{
  "vocab_size": 8192,
  "norm": "rmsnorm",
  "tie_embeddings": true,
  "init_std_qkv": 0.0185,
  "init_std_up": 0.0185,
  "init_std_down": 0.00269,
  "lr_head": 0.00443,
  "warmup_steps": 200,
  "schedule": "wsd",
  "decay_fraction": 0.883
}
Each number is 128 + 32 x the weight over its row's rms, rounded and kept within 0 to 255. Layers, rows and columns count from 0. The size above them is the row's rms in percent of the matrix's.

# layer 5 MLP gate, 1344x512, rms 0.0493, rows 1319-1343, columns 320-383
size [ 99  99  95 104  95  89 106 101  99  98 106  98 102 106 102  97 103  94 113  98 101  97 104 101  98]
[[ 75 136 150 199  93 108 181 176  57 123 122 143 141 128  48 202 135 138 187 112 184  95  55 141 144  70 127 197 125  57  69  85  80 183 147 163 119 132  81 147 138 128 171 119 106 127 105 129 198 133 163 127  66 151 154 176 158 131 105 142 127 116  69 131]
 [147 117  83 143 127 108 129 110 115 145 130 126 189 144 127 159  79 103 124 160 160 110 161  98 122 155  98 197  97 115 131 156 129 122 133 156 104 136 111 144  87 155 140 131  84 102 103 121 157 107 169 148 106  81 113 105 164  56 167 145 113  90  75  84]
 [151 173 126  38  87 140 118 102  93  92  47  77  76 145  99 154 166 208 138 116 145 135  95 107 155 147 117 146 108 131 125 152 112 121 124 142 156  59 126  91 123  95 137 104 137 137 128 151  91 126 117 154 103 125  74 131 154 181 192 102  98 150 164 123]
 [202  83 151 223 116 185 164 124 167 162 194 165  99 161 194  90 177 131 101 158 187 112  90 119 155  63 156  89 137 101  75 120 126 109 187 148  81 116 150 180 143 138 144 143 202 103 136 141 119 144 128  98 169  86 135 122 118 142 145  89 123 179  85  98]
 [ 97 100 125  96 108 145 132 171 140  81 116 154 105 124 135 138 126 105 128  76 134 105 128 175 131 147 136 143 146 180 132  66 126 192 162  67 102 137 147 113 139 139 144 113 135 141  85 155  35 105 104 114 129 118 107 131  87  97 120 141  96 126 180 185]
 [120  86 139 116 151 101 154  75 141 182 157 154 186 161 107  57 127 100 130 121 110 128 205  78 132 108  83 130 130 125 150 153 148 125 158 129 132 122 144 105  95 122 170 164 103 156 126 118 138  89 135 154 111 120  80 115 113 122 112 130 121 187 115 142]
 [153 148 157 115 104  96 129 157 120 106 140 145 158 147 142 109  83 158 131 121 123 104 114  95 191 147 162 174 189 135 144  94 139 161 153 126 103 129 103 176 128 145  96  59 101 145 160 155 160 140 113 116 175 112  57 114 131 186 134 112  91 155 159 103]
 [133 174 133  95 116  69 104 137  89  88 103 108 152 155  83 124 164 108 187 184 145 146 110 122 138  69 132 112 100 168 107 143 162 142 116 116  56 121  79  69 164 127 119 147 204 135 160 159 137 165 161 123 127 136 132 130 145  92 125 129 163  94  99 112]
 [ 53 112 141 133  93 137  79 158 166 178 174 189 119 144 119 112 182  91 111 131  93 102  99 143  85  85 128  46 172  78  83  75 116 108 121 205 122 117 111  77 184 181  87 126 158 139 131 115 141 154 108 100  72 194  98 136 136 152 103 114 128 183 155 139]
 [134 106 105 155 141 140 107 103 122 146 124 109 202 113  91  68 124 171  87 111  85 129  84 159 165 132 123 136 171 174 142 139 135 123 136 113 134 136 113 134 102 123  84 122 203 136  54 113 173 116 149 129 108 104  94  78 128 150 109 140 126  57 142  97]
 [156 134  87 115 168 129 121 129 104 136  76  99 102 121 162 137 130  53  93 123 137  76 112 100 121 128 177 130 118 154 131  87  89 191 137 121 135 121  89 129 148 105  85 126 162 105 129 149 124 127  85 148  53 156 194 153  96 143 162 128 106  97  84 200]
 [120 100 122 147 127  91  50 158 179 150 163 120 108 136 181 128 113 126 108 172 120 140  86 184 138 131 147 182  97 122 161  84 129 106 143 142 111  84 174 121 102 159 158 133  84 124 128 129 129  94 130 131  98 125  87 115 134 175  94  99 193 194 155 157]
 [169 151  76 136  97  76 134 178 129 173 153 119 131 177 115 145 177 140  98 150 159 146 119 126  78 140 168 141 174 144 150 162  98 192 120 124 117 138 150 162 204  85 157 154 184 165 125 132 154 120 113 162 147 106 184  80 117 150 144 142 184 162 152 140]
 [130 121 100 150 112 134 143 149 108  97 198 221 170 167 100 151 105 102 161 134 112 215 116 124 144 153 141  53 145 111 128 152 108 148 112 108 104 138 130 111 154 126 160 116 108 160 129 110 104 138 103 167 153 153 134 122 103 151 158 162 159 174 136 102]
 [155  75 120  92  81  90 120 107 144  78 121 120 123  93 206  93 117 121  89 117 144  91 137 180 120 128 211  98 155 137 157 131 129 131 119 163 151 124 167  64 123  90 170 159 143 120  63 126 147  76  73 106  71 109 180 115  92  90 106 179 177  82 143  95]
 [152 116 125 140  97 137 145 123  64  74 128 127  89 157 170 127 129 189 130 113 179 102 102 139 108 117 151  95 114 112 123 161  74 145 156 102 161 180 138 184 115 108 120 107 110 155 170  77  72  99 149 137  97 152 107 104 162 151  39 138 130  85 119 124]
 [104 117 152  61 145 148 104  66 158  80 142 177 142 142  88 100 102 118  99 114  54  89  27 154 121 104 154  79 161 123 121 129 124 145  94 126  94 124 126 134 111 140 141 200  95  74 126 112 153 120 117  67 102 149 119 161 134 136 122 121 130 129  63  95]
 [164  66  81 144 179 215 188 166 141 135 120 159 114  96  94 157 146 129 135  60 136 113 134 140 150 131 157 138  79 133 100 116 174 158 114 171 137 155  98 123 151 111 184 143  95  88  80  88 120 144 142 189  95 133 114 195 115 125 154 121 103 141 140 183]
 [183  84 180 151 152 122 143  96 104 113 102 100  98 147 165  84 103 155 132 144 102 137 117 109 102 122 103 125  93 113  94 115 136 109 111 133 127 127 170 121 135  94 120 122 177  51 137 132 103 100 108 169 112  98 168 116 155 129  91 119 183 130 148 100]
 [167  87 175 128 229  96 110 111 130  54 185  84 172  70 128 129 109 159  87 181  84 174 153 126 136  74 144 127 133 162 146 129 144 118  88 163 149 171 143 166 151 142 164  94 127 132 165 114 138 147 143 135 145 150 124 110 161 174 194 115  77 142  93 130]
 [ 98 160 117 125 154 111 126  78 108 135  87 101 106 128 144 170  90 138 105 156 145 131 126 144 121 137 155 172 158 148 103  77 128 184 116  65 106 110 102 155  76 159 112  88 130 128 115 103 132 147 177 157 121 187 112  54 106 152 150  64 111 162 134 170]
 [115  68 154 147 115 141 106 133 124  96  92 148  80 138 141 142  28 114 151  99 125 131  93  58  93  82 119 125  90  89  63 120  86 148 158 108 142 125 177 151 122  90 156 120 117 131 149 173 129 126  97 111 146 127  66 182 147  89 144 120  91 145 110 106]
 [ 80 126 155  70 153 116 127  66 100 124 141 114 186 120 126  74 138 159 140 120 131 136  82  94 177  64 107 109 136 105 219 123 154 108 136 120 164 120 128 119 112  58 125 125 163 128 113 179 121 144 140  98  92 125 205  85  78 104 155 152 153 106 124 112]
 [130 119 135 120 131 116 158  98 144 122 198 186 117 148 135 163  96 117 119 104 149 117 162 141 143  43 129 160  85  94  63 156 145 177  90 138  42 162 142 168 147  80 160 163  91 107 140 105  87 197 159 163 125 161 185 133 160 156 144 115 101 122 111 158]
 [175 141  89  95 135 121 158 102 125 136  84 129 130 158 136  59 202 116 110 147 102 159 135 110 141 121 137 189  95  88 133 127 105 198 110 148 160 124 149 157 170 187 101 157 143  91 152 132 118 171 122 130 131 134 118 147 149  79 134  87 120 157 155 148]]
# layer 5 MLP up, 1344x512, rms 0.0528, rows 1319-1343, columns 320-383
size [102  87  91 103  99  91 101  99 105  95  97  98 103 107  97  98 100  93 109 100  94 100 102  99  98]
[[106  71 108 107 178 106 124 110 128  76 109  90 113  73 104 148 135 126  80 143 117 100 162 119 141 159 105  64  73 119 148 150 207  92 117 117 119 167 107 105 131 138 139 140 158  88 180 202  91 183 120 124 142 142  65  90 113 169 161 109 105 149 131 139]
 [116 167 101 159 164 133  95 198 164 148  95 146 136 121 129 137 145  77 102 100 138 109 134 100  71  89 103 166  86  86  72 112  54 114 174 105  95  73 138 114  93 167 140  95 139 150 123 131 135  86 165 124 150 108 135 136 141 130  82 165 122  46  66 128]
 [166  88 109 117 161  80  98 135 191  94 194 101 164 116 175 105 122 140 115 150 102 101 165 112 139 107 123 149 124 165 126 155 124 137 128 131 129 104 159 161 150 124 114 133 105 132 151 160  48 166  58 101 160 166 128 146 131 150 135 131 137 167 118 128]
 [120 156 131 196 113 108 104 149 143 158 117 135 166  93 138 127 150 162 124 116 206 117 120 129 148 127  96 106 144 111 108  90 185 122  93 155 149 118 141 105 134  79 134 165 121 136 153 101 101 135 151 123  51 103 123 158 113  97 131 109 195 153 155  40]
 [131 136  82 103 119 133 199 146 139  85 105 139 181 170 126 157  54 168 160 128  95 144 158 119 139  65 180 106 188 106  83 106 147 123 102 116 113 146  88  29 208 123 143  98 164 111 137 202 172 135 110 142 158 134 153 153 169 143 151 151  95 202 158 159]
 [117 144 172 143 111 139 124 102  90 139  99 128 115 125 187 130 143 142 146 168 122  90 137 158 118 154 135 158 126 141 119 142 192 143 105 114 169 149 108 157 151 128 190 108 210  84 167  84  67  81  94  60 113 111 132 131 125 127 137 134 139 117 220 146]
 [134 101 161 121  92  89  89 142 149 146  72 117 114 145 215 102 141  89 146 161 156 177  78 175 168  89 131  86  94 186 140  98 123 127 154  97 108 182 121 126 130 115 129  86 166 140 118 165 137 116 145 128 158 129 200 105 148 151 145 138  99 139 188 126]
 [169  94 167 116 138 170 101 176 130 139  98  90 154 103  77 117 173 165 151 137 135 100  87 119 143 142 124 149 186 117  57 122 132 140 140 176 150 130  97 111 145 174 146 120 120 116 151 164 136  91  92 165 118  52 108 175 138  43 104 145 146 130 148 103]
 [150 141 165 167 101 119 156 167 112 178 143 170 134 132 141 163 153 110 117  94 142 116 150 197 127 133 128 120  63  73 167 133 199  63 128 132 140 148 131 155 218 101 130 116 182  90 108 137 122 111 161 155  98 107 138 167 152 128 130 148  87 132 173  99]
 [138 131 173 142 144 123 102 100 116  95 129 147 200 165  91 103 145  99  90 151 138 139 111 101 149 140 138 124 151 119 187 160 123 138 143  93 132 118 107 132 150 127 129 143 146 119 161  82 149 141 140 175 200 152 178  95 159 114 119 132 106 116 137 169]
 [139 101  92  43  46 115  96 104 142  61  84 170 144 134 110 141 143 112 101 147 109 138 176 102 156 130 133 138 132 132  88 161 138 129 117  99 107 186 166 113 169 176 110 118 134 122 105 156 148 107 108 139  60 102 158 138 116 120 153 101 104 187 174 122]
 [156 138  65 134 160 157 142 121 124 201 135  88 154  93 129 168  93 131  67 152 145 124 152 170 113 188 149 199 166 135 155 106 117 154 164 136  87 137 108 130 141 128 182  80 145 125 170 103 153 164 139  89 125 126  92 141 109 161  74 101 204 139 110 131]
 [ 77 140 106 152 100  90  91 122 140 109  90 161 141 166  75 209 142 178 115  91 111 132 141 132 162  97 141 117 205 128 168 143 123  98 124 177 104  97  97  86 173 149 150 147 156 126  99  45  76 116 120 130 112 126  97 101 107 184 184 116 171 114 125 199]
 [128  95 138 117 154 137 106 159  94 146  89  91  64  94 155 152  78 161  80 116 132 142 150  67  94  70 152 104 202 122 155 137 103 157 145 122 149 164  94  90 131 101 124 109 105  96 202 112 146 120 138  56 144 150 143 151 159 122  86 117 104 143 137 138]
 [162 192  97 118 124 169 158 104 104 158 161  97 125 117 133 173 102 102 157 155 142 117 115 108 106 121 154 170 132 130 133 144 115 143 153 131  92  73 114 149 121  94 111 114 120 102 135 130  93 119 170  52 137 108 198  90 137  52 109 109 158 130  73  61]
 [113 192 102 121 195 138 128  94  98 101 133 108 214 125 122 169 147 169 148 155  96 126  52 124 112 109 138 142 103 141  60 119 159 126  97 127  88  88  77 179 116  92  94 132 207 145 164 141 148  88 144  34 176  73 110 152 122  91 150  94  87  98 117  86]
 [119 175 145 120  90  79 139 120 115  66 124 128 130 166 142 108 143  98 168 133 136 109  90 126 123 152 209 152 117  78 232 152  94 135 124 117 180  97 129 128 150 186 121 179 119 165  81 129 147 119 165 146 111 141 174  83 140 100 141 154 147 117 138 109]
 [156  99 181 116 110 170 139 189  95  92  48 131 153 140 126 109 131 166 146  80  76 120 202 183 128 130 113  65 126  85  98 130  92 176 140 148 135 119 130 142 129 144 162 126 174 115 139  96  54 186 137 146  92 148 126 138 140  92  86 105 109 134 103 166]
 [118 165 154 175 130 143 100 158  89 174  77 140 128 140 150 118  74  65 110 124 144 110  96 205 150 134 123 111 168 143 122 150 121 105 144 134 102  69 183 164 136 107 168 168 107 195 113 122 181  68  96 119 156 122 169  92 142 121  82 120 111  93 176 125]
 [134  95 100 105 123 129  95 157  67 107 167 155 117 142 113  81 149  38 100 132 123 157  88  75 137 140 170 177  95 112  74 115 147  85 148 164 155 113 159 141 112  70 140 125 158 152 112 102  98  95 135 108 187 166 114 139  96 144 144 122  71 166 106  83]
 [156 143 139 152  56  96 101 167 141 150 107 115  54 131 143 129 152 133 180 100 168 170 144 113 164  92 158 110 186  95 135 110 149 131 149 177  64 128 123 120 149 111 161 126 133  87 152 168 105 133 113  94 126 140 134 127 100 120 160 105  86  75 110 164]
 [ 75 128 141 142 126 117 171 181 115 122 112 143  94 127 199  77 146 112 104 120  63 140  73 138 113 132 138 106 139 163  54 107 136 154 115 156 202  79 156 121 112 163 131 196 116  66  76 133 101 140 189 161 108 151 132 110 139 125 159 117 121 116  95  87]
 [119 103 182 140  71  69 122 176 145  91 115  85 147  90 152 168 119 102 102 140 136  73 149 111 120 134 142  81 150 133 118  78 162 186 122 147 124 166 130 153 157 173 151 114 159 198 114  86 131 122  71 117  89 101 114 108 150 111 138 134 156  95  72 145]
 [131 150 122 154 118 126  90 168 133 130 100 123 107  96 157 119 160 105 123 139  52  67 112 140  86 161 115  76 144 138 128 111 105 115  58 160 151 144 113 171 167  61 116 174 145 176 146  70 161 123 185 148 119 163 147  93  49  99 101 169  38 170 138 134]
 [146 108 107 138 163 117 105 155 139 100 106 136 146 140 125  82 154 136 104 135 106 107 145 114  94 105 119 120 117 173 137 133  77 106 141  85 110 190 163  62 131 136 135 158 134 108 188 149  79  13 109 150 133 111 121  92  96 134 126 162 162 148 203 129]]
# layer 5 MLP down (transposed), 1344x512, rms 0.0132, rows 1319-1343, columns 320-383
size [ 97  98  97  96 103  89 103 100 104  95 101  92 102 104  95  96 101  96 109 108  98 100  95  98 100]
[[152 165 128 104 159 150  47 166 110 142 179 162 147 114 181 168  76 134 112 134 116 145 122 148 122 132 191 106 150 132 133 101 124  94 174 119 104 106 140 102  64 173 170 153 124 142 150  91 122 159  87 128 126 163 120 114 140 146 100 150 123 101 123 149]
 [135 137 178 139 155 143 191 163 168 161 129  85 115 177 113 146 102  69 127 134 164 117  98 170 178  80 107 102  90 162 156 115  92 126 135 124 119 125 104 139 141 123 141 204  84  67 138 146 125 198 132  43 174 103  83 100  57  94 130  90 140 163 164 169]
 [ 72  87 146 148 123  75 123 135  68 138 112 137 107 158 142 177 106  92 112 120 117 101  95 112 128  96 138  94 176  64 107 150 103  44  87  95 136 143  80 104 161 164 139 124 136 133  97  98 157  58 119 125 112 175 143 122  75 100 112  90  96 149 105 129]
 [123 107  75 176  87 139 102 143 171 163 124 159 115 121 134  82 145 105 186 114  93 172  97 123 110 114  59 161 150 145 180 146 114 196 132  85 182 113 111 141 176 150 100 191 164 128  76 113 103 170  97 174  70  83 152 148 133 102 108 195 147 108 122 135]
 [109 117 159  97 128 125 137 109  82 108 133  72 125  62 152 124 116 101 151 139 120  83 107 116 147 149  97 139 112 117 115 156 131 135 192 161 124 127 189 174  95 120 121 174 130 144 109  97 113 107 183 142  92 175 123  35 129 116  70 157 180 113 112  97]
 [147 122 127 102 152 141 108 131 150 127 149 158  75  65 111 144 108  95 130 113 146 108  83 148 160 114 162 151 157 151 186  65  68 112 162 125 142  60 129 102  98 117  68  62  57 122 124 148 121 136 122 156 137 136 179 155 135  72  95 139 169  93  66 145]
 [105 131 149 133 154 182 168 115 119 159 119 185 159 105 167 142 164 144 106 167 162 151 125 177 140 188 126 147  59  91 109 123 162 124 138 146 138  80 146 108 155 119 143 150 122  81 145  81 123 104 114 161 130 183  85  69  76  93 129 106  82 139 159 124]
 [102  89  73  86 110 132  97  94 113 117 136  68 103 118 148 123  96 172 102 135 104  81 106 160 125 169 124  86 117 170 143  95 129 147 161  78 122 128 178 122 127 196  94  75 112 182 127 106 104 141 105 159 141  73 142  98 132 139 143 130 157 129 113  85]
 [130 115  89 156 112 134 163 121 136 139 127  89 137  80 102 166  94  90 167 171 151 181 143  88  88  93 179 147 144 170 151 151 103 207 204 139 109 166 157  95  78 166 114 165  57 176  82 113 147 120 149 151 147 124 157 188 134 169 109 119 206 158  99 120]
 [108  98 131 148 107 142 103 146  98  96  89 130  72  85 174 196 173 162 126 151 109  32 153 114  85 112  83 138 175 127  98 123 197 100 150 112  74 130 108 199 137 115 138 147 105 142 126  95 120 139 142 138 125  93 132 153 163  75  58 154 163 110 100 100]
 [121 178 153 114 151  86 150 147 114  58 128 131 113 130 155 133 163 142 105 164 158 104  93 114 110 121 150 200 140 111 142 114  67 135 123  97 123  94  96 218 167  85  85  91 131 101 152 112 111  67 113 107 126 111 105 189 142 141 159 201 212 103 156 116]
 [139 138 111  99 131 155 121 118 178  86 119 208 131 146 131 147 134  91 144 100  96 133 109 151 119 126 156 125  90 173 126 118 151 114 112 158 158 135 182 102 118 117 129 154  83 115  81 180 103  93 165  84 155 116  79 150 130  87 128 103 133 193 132 110]
 [137 155 119 147 166 102 127  31 125 123 155  97 187 153 133 175 100 129 123  69 125  95 134 126 132  89 181 140  66 132 105 120 132 105 133  79 138 165 150 138 155  87  65  95 119 103 172 193 151 102 110 166 144 173 144 177 176 136 153 151 173  92 123  87]
 [ 83 120 149 162  73 127 117 122 133 116 114  94 137  75 152 125 137 111 183 136 125  99 116 157 149 147 110 122 125 153 111 131 213 172 155 132 114 100 132  92  49 116 112 108 125 142 106 129 111 145 123 139 100  91 167 137  83 120 137 151 141 133 148 128]
 [123 136 140 122 129 152 130 118 128 133 103 108 200  85  78 106 168 154 173 103 103 212 148 114 105 189  86  84 137 140  90 160 121 179 145 100 134 162  95  76 132 157 106 129 141 183  91 160 116 130 152 224 141 133  79 110 106 134 124 109 119  91 172 173]
 [136 134 161 174 148 131  74 121 164 167 109 113  74 126 145 132 134  98 121 163 151 199  92 145 134 128 153  90 136 144 198 148  98 129  92 121  96 101 132 169 133 196 131 110 182 110 133 108 128 102  91 146 116 130 144  84 132 137  82 168 109 142 169 133]
 [104  87 195 105  84 119 108 113 151 117 137 161 135 128 159  80 110 148 130 114 102 122 121  71 114 134 103 152 149 150 185 150 197 174 149  99 126 180 166 129 127 120 141  47 129 145 127 101  61 131 118  75  95  95 105 122 136  95 117 156 151 127 124 111]
 [149 122 114 151 179  90 131 125 198 103 118 116 154 110 153 166 154  83  96 185 150 133 125 135  62 179 139 146 161  85 116  78 144 119  72 154  57 124  55 132 112 117  50 117 108 109 115 168 212 100 152 124 115 107 141 119 120 155 149 185 119 122 150 122]
 [138 140 125 196 143 153 135 128  91 176 110 108  84 157 136 140  53 141 114 129 170 131 120  90 101  99 132 166  88 137 169  86 114 123 137 120 145 133 105 156 125 143 108  75 170  82 132 129  90 130 151  97 137 119 153 114 135  71  79 182 199 129 151  73]
 [120 102 116 126 171 113  87 151 152 171 138 155 146 107 146 180  95 128  66  89 122 162 121 113 147 136  88 152 131  95 119 121 181 140 132 159 103 113 122 103  96 120  99  99 133 115  90 128 133 134 134 117 118 118 132 159 132 104 133 138 111 125 142 128]
 [179  96 146  95 128  76 120 126  92 144 160 117 132 160  85 132 138  92 143 156 198  68 131 169 118 150 127 118  63 108  94 107 116 126 115 134 148 143 154 112  97 149 156 112 154  92 112 137 177  59 173 135 138 162 182 137 158  91  80 159 130 141 141 136]
 [200 107 154 164 113 158 170 103  80 142 138 157  93 116  64 126  89  80 167 125 141 113 140 154 114 126 141 102  84 146 139 107  28  98  99  80  71 138 123 156 165 170 111  77  84 137 117 151 116 116 144 138 138 107 154 136 100 149  92 131 194  69 152 141]
 [129 173  54 122 118 151 151 143 160 137 106 170 123 172  64  95  64 120 121 195  71 109  99 148 102  90 150 153 118  80 164 126  41 144 173 174  99 157 164  90 153  78 173 155 134  71 134 132 135  79 154  91 107 148 139 125  84 111  94 123 124 121 160 172]
 [108 158  29 202 115 115  95 110 107 109  67 143 118 153 117  93 147  73 164 120 138 135 126 123 111  90 157 111 115 160 165 101 113 118 116 114 105  95 149 138  73  95 102 123 152  99 139 154 120 176 193 115 114 141 130  77 168 127 161  78 145 117  54 121]
 [192 131 185 147 114 104 106 130 151 170  94 111 126 100 146  95 159 190 104 172 139 136 103 158 196 185 121 130 107 120 121  92 111 110 183 187 101  75 122 106 133  94 119 170 124 123 165  66 146 168 161 142  99 132 188 162 118 100 143 145  56 122 171 147]]